From a checkpoint of a small transformer trained on Wikipedia.
Size: 12 layers, MLP 960 tanh GELU.
Architecture: LayerNorm before each block, learned positions, biases.
Each number is 500 + 40 x the weight over its row's rms, rounded and kept within 0 to 999. Layers, rows and columns count from 0. Numbers have three digits each. The size before them is the row's rms in percent of the matrix's.

# down: layer 2 MLP down (transposed), 960x192, rms 0.044, rows 639-655, columns 0-191
# up: layer 2 MLP up, 960x192, rms 0.0787, rows 640-655, columns 0-191
down639 070:572440547540414557427506586484570539485537504495524482529506479557515487558430439514543501546494478504469517506484534474452523502431483484493479483545585489426519483494569493479488454464524504495515560511480465428505552487465460572509491551521503520503492545541422472533505544471470497459526431498546522483479448530501529498497516493473539413504411477418501441521464543473510516473449555506507490477558557467425557511457541453476587440508475529542488481569487482508503497458529537573433478500598545518456459484528494503389540546530502533495513528465456499465537460572510482484
up640 101:465453479557503496414507535518475503497479466507496505521448528575534510550489408527472508493476556522471519559435492467438460520504456563488541455537513457563445437546562571560500488504526441446495511425524563508493563484509526475476495504587533500461502460509444458503457494524501497485477524504479463486527496536471547494508585532520455443521473482402495520508458532537478521488533546466547474524528503467442524496517497499468526613503466470479530528588411514445506477529520502503517555521564509546446534492382519496407484458474478515519472531524513492540486519420547489372
down640 098:547471477602503478455516563467501457468564509496535534550508479528558475583508457516463495459523455494481434521483528521470428503468495530533529489515486524471542535505487496590486524495500555480489540535428570442483529537491503518536566459516494502437436454516507452504560527556486494438546557551485456473525440439510590459495476563519458462480483432468458436568450409558535473484517514500438521550481510489513474519492496420504573560506433483488541496587380516537488467478432529503502581561473482558487515469468471536519506500504468471520459529523541532569509500466467508465
up641 093:516460540512487502529466456584538539521477453517497443568501521543487529588547499466463501504516469569467505540515533520568446503503391522494604470486516493517480464517503541512451526525493566476470481488568514485482511498548626518506440466568490540498462489567519489487558545446488488451527475495509483529507530545427545459523479456532484412507490505438486490540531542498572537520498513519540505594497480463441538487557515491398535498518459537494456507494423496462471485604444518498552515544517417409541500534499482427456505453468497520504524539537545484542431489516526495458
down641 111:571442569566481465466489556520587428492546495455637473471535504523617542548547496523527462520477477558492499515499500483502449537487498528539601457480529436519569495513525490499571515464431509537472497472502494430502448495540558493512537483469449445484494487535389463533484507464506476453540509477505493529565489510496473497501458473561530470463472419465468406545521530444469556517484552513488543493474419503491535490494549450532593509519476504477527506555385465525446482530550479471528480535512460442503498534505487434443495499509512522480505520543534486542479517529482488525
up642 101:563450524532485575462460447569539499514460484485520472510543494499456570532470498516437504458555460532470460483508566509486438470559465498527572432493562435470490530498515571511476506520538527520530500521534513497501553559531565525520439478588518552496436464556497460492522565477485467420522525490496487499482500470460572492561507437496477414470510476437477479564450504568524503486502496510488494597506457531491553442496511446420506543524460575475524510561445443491483456591544472579551455538566453482512530537448493526454472458530478519498516551479539515580448544502506495465
down642 055:545428559491418531455551501482507569528539479467466563503539484582534536460468429419542503427479468524415450444521547490556471503474535473584487448523543535476523489470536498483537547498510453545463452477445484497503522502499459528534443506515567525510478517555485506565468476480507442554522469560485505490502489506524518480466482522490473386428458495504534513445502523515465527534518543538496555519515511416472483460508566409441542453524456533513445494505398541524537432517491436515494562503561528455531486418521498499441490488508466537558493526484464457467463528515600509523
up643 105:529480554508493566488519441573566503506424458500524525505527501482463541520455508534452485468585484544494463480499537489488456484524430503538557493473569499491510486526530511560557461503556521500534499523519473533479578505540558519487430480604507547480461493551473486494518599468518464430514551450483507478494513475451582469552514457504448404493490450448472513528449529543538535483477515547523519580504465506490550455498490424407542576551468561484507497557437476504479438558564468577531485540550444466539506507447473528429476475588460513517503537499533477557470499477506483464
down643 081:555558526552471484501488433531514516480455459540559480435508513452570546483496463518532441566500416468440480499550530516536505487509545540498521545470542490508529503503547459549529520472412469560475515507416534448449554459433479480469503492488574481453455520498463462578499527473481469529528497523515421525496521421532580543532438524457519460435423514473494458435544527501519457577552576494557483451557514465534477516472482467463507510473523479525499535477496475547519439509564467535520450477550486471526440480557528522460583513510486516438531558516547411432548547545524503523
up644 105:558488467539497535489496408579506472472459507449468475534516522544494465562484495498474497431544488521457450529495515508466472473566421507521564517452522518526503480476532590520515483512536540536541475464554519502503506545505550488520461518552462527528422492538505511469553551491482491463520509487499462516507495463459591475592559456479483426491532472415483509545481503549514514488474457522499522589497427505483547471526498484436555545534466618486504490562531429496418456574511458558518490597512432448496537531493529468433533481528527531497516583452545509536523534453527513407
down644 098:525423526504457487432500510519486432506470542479525567454569551543520525514495442540523426436582522491412485391482560413504472558502491553548496451538511547481578501562516545463538518515526517531517537505465471501508502489454512507537515528460530483514439484535471462544526507511481464463471548465475480515442483504503523443549465505470502502440453476464517409530473478533464554508513432488512558530504456535526529520548551495495578483565441540534491479546421473445479410518545474555545501560541527455510522513490496512476486507576434438549496570559472458506470584483531511458
up645 094:550509538565477593442455442538575468561480490496494512496552496463466543485487457542490505483515472506476491483479552537552484441525439537565536483521520465471535499496521516516509511495532516517536534549554507501494533517524532515481450507579483525503427493555501479435530543454490452409503461486519478500558510491477530495556505456465499368505471486446449549519526526502527576485466501554495529598527436515486571470534552517417515513511475541498510536599407479459491462575460458546576487568522463515545525529507541462458463511579536519462498518546504513617445489489511486473
down645 089:554410469539492582425498515444594495532527521479521533527545445480574465499496473492539499535568422471429493483502597512540468529516511525521503459539537491504515472495556493523486489516551475524518505455412469461486548458488487551520489566498486563471483518507480536569577542410437501543538598497553529468463479491482503525534471489417528456511468472504430597511527559537537507477531515461501511490533450482509495536563454415457544465515468471497372486560458411531500489480424483508478525509487541479489501500480460524508568516534497460543441539481529514480492517513510529527
up646 061:498495580507549499458473538556600508505534414518514534531565503467539487494444531545451553482478449558512471443526498546447472544526544526483509494510511499469500515491557524517521495539458539541504584483497532510497536504522576481513494464561486572502472505586522422490461582488478508475528464510462525474501466461513497494515495464534442512532466469471448484566511540511516536489427480577474491494468434571402505457522434514486519461542467558566486476516475487494455453508462526559468447542509467493554513461480423432476509439505491520508584611412587510498433551523502538470
down646 063:524495443534430535523458429420518529521513492454468470546565521540438468518525451501565492502477523454549502591563502499488515481444594459465497549487427495589470493480519465493509535455568486551471511543497516547473503504448453511462458494489538448520500501500483567462523431505532482536496462487467477491507497518511486498499452494468492348520459487530523569535535562501495496457574525487514467561480522477445423494535511490360529491496532411504536571488529533554541507516532508488488471487515538500477594468488489516491518525497545554451517490593446543433548484529465489487
up647 080:466494485508516572503418464555496486470438454476467533497517491567508528505574460542471504527530478488556519474494520600501488497423442452496534493471542449473459563520486523512510522500490526543573493539530409537487509480549529587477436500469537559514509495594507547517498562505508476501499453519519449519465513510448510465484471449450517527512480498516463597511487540501561500492483503479508555485492503495439549512470458522445503453528460540502463438487560519519406512456510492502504485640532462434470473545421419448533396483490589581509555459505515473512497510515563488486
down647 078:498517552470477520511465488480562473567498521492569399503582496560469453543522448445479477431514481469409512436472589470509507500456502512540542485486516511506519400453462518532511415475534507521495449428568521524470530495464447491511501490388504478549549489546466494484525490472518509525461538576523532474563470472499534518481427497469473524445398500508510458466526545492478495495502530451544481532423485555520526427546588423456578486565506545495486507535473471482554464564521522484515511486536561562516529531495557543500493559545520452484450490500528471511527459502500472578
up648 104:500432559588543540520555484587519471474480505517512440529510476551506518500466611534467500486521475484482504585575505516477493486505484451522537484499564466527530548456552460496476469545452499523486527538571520552463573491431504533538451479472488481489507503521447467504514548508482496484558436523554443467513476441443529499477540525520450493518404392417439464457485453507619540481513550545536487540532456535524463497508501440463517485518492522514491501473507521568483427519508466542482498549628496495498520477458563542520491503467481478466560538472496507566411463497523485463
down648 099:578541474541501461561583510501474457527533510506500504450548475459454475511511561500447469374554488476449514487556483502508507452524484593476524452515524516519529480508482422513526479515502458515525563599509507466511476524485443572524488503490502516448451443508487511566518509539493499543578490578495481483491503518627477515484501509467427455534501515496511487541511439467514536545490493438522489514443435557436447439505470370481505481514483487593523470501508440580551472496505547503536447521525603472446498437459517540528430500455514496515499469514495449515540516510496477546
up649 100:470524520555510470519448462525497483615429491479523467510564540460490521565462474523466475538495506494483441506515535468552477497490518476486521501493538501487461622508489486598560545491544427617493430501572503545468527454508560487517421433495566548477467472527492484469529530519493484450512472481479472506491422512471563480521430483544481433513498507520464434556486577507504517505497494520527510568489498580484477466493546487486542546505490532441510514493411453534482475568473466507520526515544445533587552509399436533442473452522529495441522551531542452522545494495489463465
down649 122:576451560533504581505477423452463499524460470490487552515534487455486481547466479522529490517449469540441518540476555519540511481525544508478407490517496494451460523429530485507520537451483570479573424497489537431462454471499474495477491523474463474455481539477499504529553417487470479476485554398523529521487512492508498495457503498577500495484542485528528465619431537439501525524432520486526510567500470477533470522478529560652538481514498501473494528595492544499479442550519552559457473542536491515461569472520471571467547437530459472463556505476484499534483465455472433489
up650 090:473503474509488520491512464505482461494484541440517491484471547505549512521554452551476497464540522474499512548481579495522494519479442485507585490497570438572511547477515585554564465483522589531542480560568496525550527639483548518470484471452503511511478463510511436430500493526504442421502483434522470506488482527466525495558482503499518459525536505490507529546491494487476592509473500519561565582483421528470559412504549501435535508523430535452526525537477492517460445487456476517541530522512488515508560518426535521418435454474417482508512523511517549522522525454444475389
down650 096:549565480556533509445439517497553519463521493484527464535487509421510507500466512490519567501456506560486492552493547483474494485466459584492590493427487463455545458473479503498502527516500513466432504463529492451502503549510544492522539533445463467504478566526533477407519486618541477486541482510499477472467492553384517494484485498530535464487505512493401499505461586514478464495441505574482513478501470531442497514487503518389509550531464469550513526467491524559481478489446520534498533538557562406472488526414470437513441565433607503447531495528533464528507514508551569494
up651 113:576499574548440619436412539520415486522511442504537430407473563424477569567498524535519480464540531476493504582429449474466498515495528478546543471493510437481517525475505530490453470493414446465516535552533523473512438527537483508517479463473495478530455502515514507534583566425446503460432497493471523481528440546520528503467523529490513480427503558447437511506504503498564494502449485502508451526526477529523477527496539520480489543467517569497487516590483491454534515525522482493566546485499459511562485506453509505525526491545538531451521500496477422621549521513529511454
down651 104:535446521595488497545491597475465527491451411539496499460505489475578472537465537470491478477538541495454520524446448508555529469503511576555475469521519578505580546516538544501501576507434476540510551484406527438484451483460509458558538524487510478459495469572421466453487448543526451489430519473457543485469483485470521449594487502549481413497499475525452511415497496474474501515514469496485458554502504531501481495447416497528454475483434468553612497463509491503559525528498532535478461468476520463535475503462478494573567468573493573532494467502504510536452500565508526514
up652 120:468479478492513475553475478577525488623388473486484433452456531564485506532532479524485507547495539555439565477473476541513467528488466454498516466498485553443456507519517504519522410483493434443483483497518524531443527438561516497505523469497412529590473515485493503513512496492486513494465563521450480517579477491483551461572544463492486498460525477475476461539518455540496460468514482567478563559482400576520544487569506481473472589502437465486489558534464521433510536623599510498492520549470458502517508507461554532504506488552509538508456548567524499509523469465523471466
down652 134:554526452505470485523476528532470498469460559509568419517518487545503596504520521561469456514482467465503593445519466456427473460450509487496491529555512475547479488459519500435526515488533511466531539465488457497520404455547553497514523460477504478547431457440557514489494441558492491465461473518541544496537477454457470455470526466488523487403509475495451545541476440419558493470542517551444467568491470500596498538467493428518526484478495550477465543534559570548505509548540505459490491513482428505491485535525607524522557492505627463446517547559529530486523463468540502525
up653 119:479481550532474519461471489536483525561511487516567598458587487485433532566506450506435473496548569537532505500497512513490524532464480463524512463551542484469529519493470541421578586520524612602579458504480482530530522451557573535470498483459454469502474520631488476496478578458506479436446449520490523492531448433534553494508453571530499472494535494497524459505455571497561469515487450449474496525509472487466458462523529526462565468533444533491480504540475467451509493496514464486545498479504460417537453535498428487500484461499481431496535506537529502562551465459533459509
down653 132:546464490539453496545438587558495493594518458506533543476470509512408540526493445488475527529532535516475528488425522504515496418478523504501521429508448467499519440554491600576442517490488515511557494604485496509508569481555432468447557541416548467450489525483493485550475486510500461540444448540439599484546505445518459481570507482494473465531518437466444456493527453481535509516459500527511536496484419499499537482525542514467552485519441457566532429436450549471450480519564455527554513508527530496481492519492432463447525510512482501461519545524561469499461538503546486548
up654 089:490469533534494559482510428570583503512513502465533473516503472451477536529509502552441504464540456531477453443470540493515433511546451495552567471500533414467527534492522508489541505529551524535534500517521493504489565524520529519540453504582487529490404465564519492489536589495509474451541558502514496497452515492468600486570501429503443405482456464454471514542492539552556524468469480561522493601507475550515543433514520486395537506516516552484491481570452423473431506567526472570533470535538436450551496512461517520456449510538515538494513577493536497570491519517519483481
down654 045:473512561519474481521490513395506529509532485512494505485479485479557553574519460456471467474501511505489533566506478471512491540518544475557536442513500494523451424511515476453446470495471506459499486454494516489514559461524426524441548538518505562464455537508456496493504476601533422560592577513551483490516520507472485479438496501476553327545512497478466505477471520528417482506493491518553424509540511452561542469500558451407513515492569519533541479443452582591535488476443476519472464466485517456519453437532491444478505520516431542454481503541469460498521465531538490488
up655 050:614552529459526455485498453528532517490474517485517501557521539438384485496445496523491493457553423440472547430537538488438495484511455521442461447432549454446502507426535539505480556483506545528514549499471453527496539501578517503579501506576522500506489469531538431473530523558513464424521587500470520473498524451505492401557481461554477495434446453474526523492441490493440538508520492493495472476499475551609461458445498463505531547479515564525549507476480460539454510518522512610599469502443459484529533490476464481500514498543472451477449482477488502489542502501483503480
down655 042:495553479497471528552508487487515525535601514567471493502463526514570509468487473523514423521467481547481494559512499540514541487528483529512574538537466528518530485506495445499495503485503512506504461484484523472499464423499449510469496511422519440513535547499511477505480476536531508509509526488532429509504522494495508587425480489505482203530493469508530522477513507508540457525513453505523465610507477493459478533525520543390538481510532455498511524436468545527489513474490467449444532476539509507480464453500540479529510527414536533499488521543506521463536521540477485481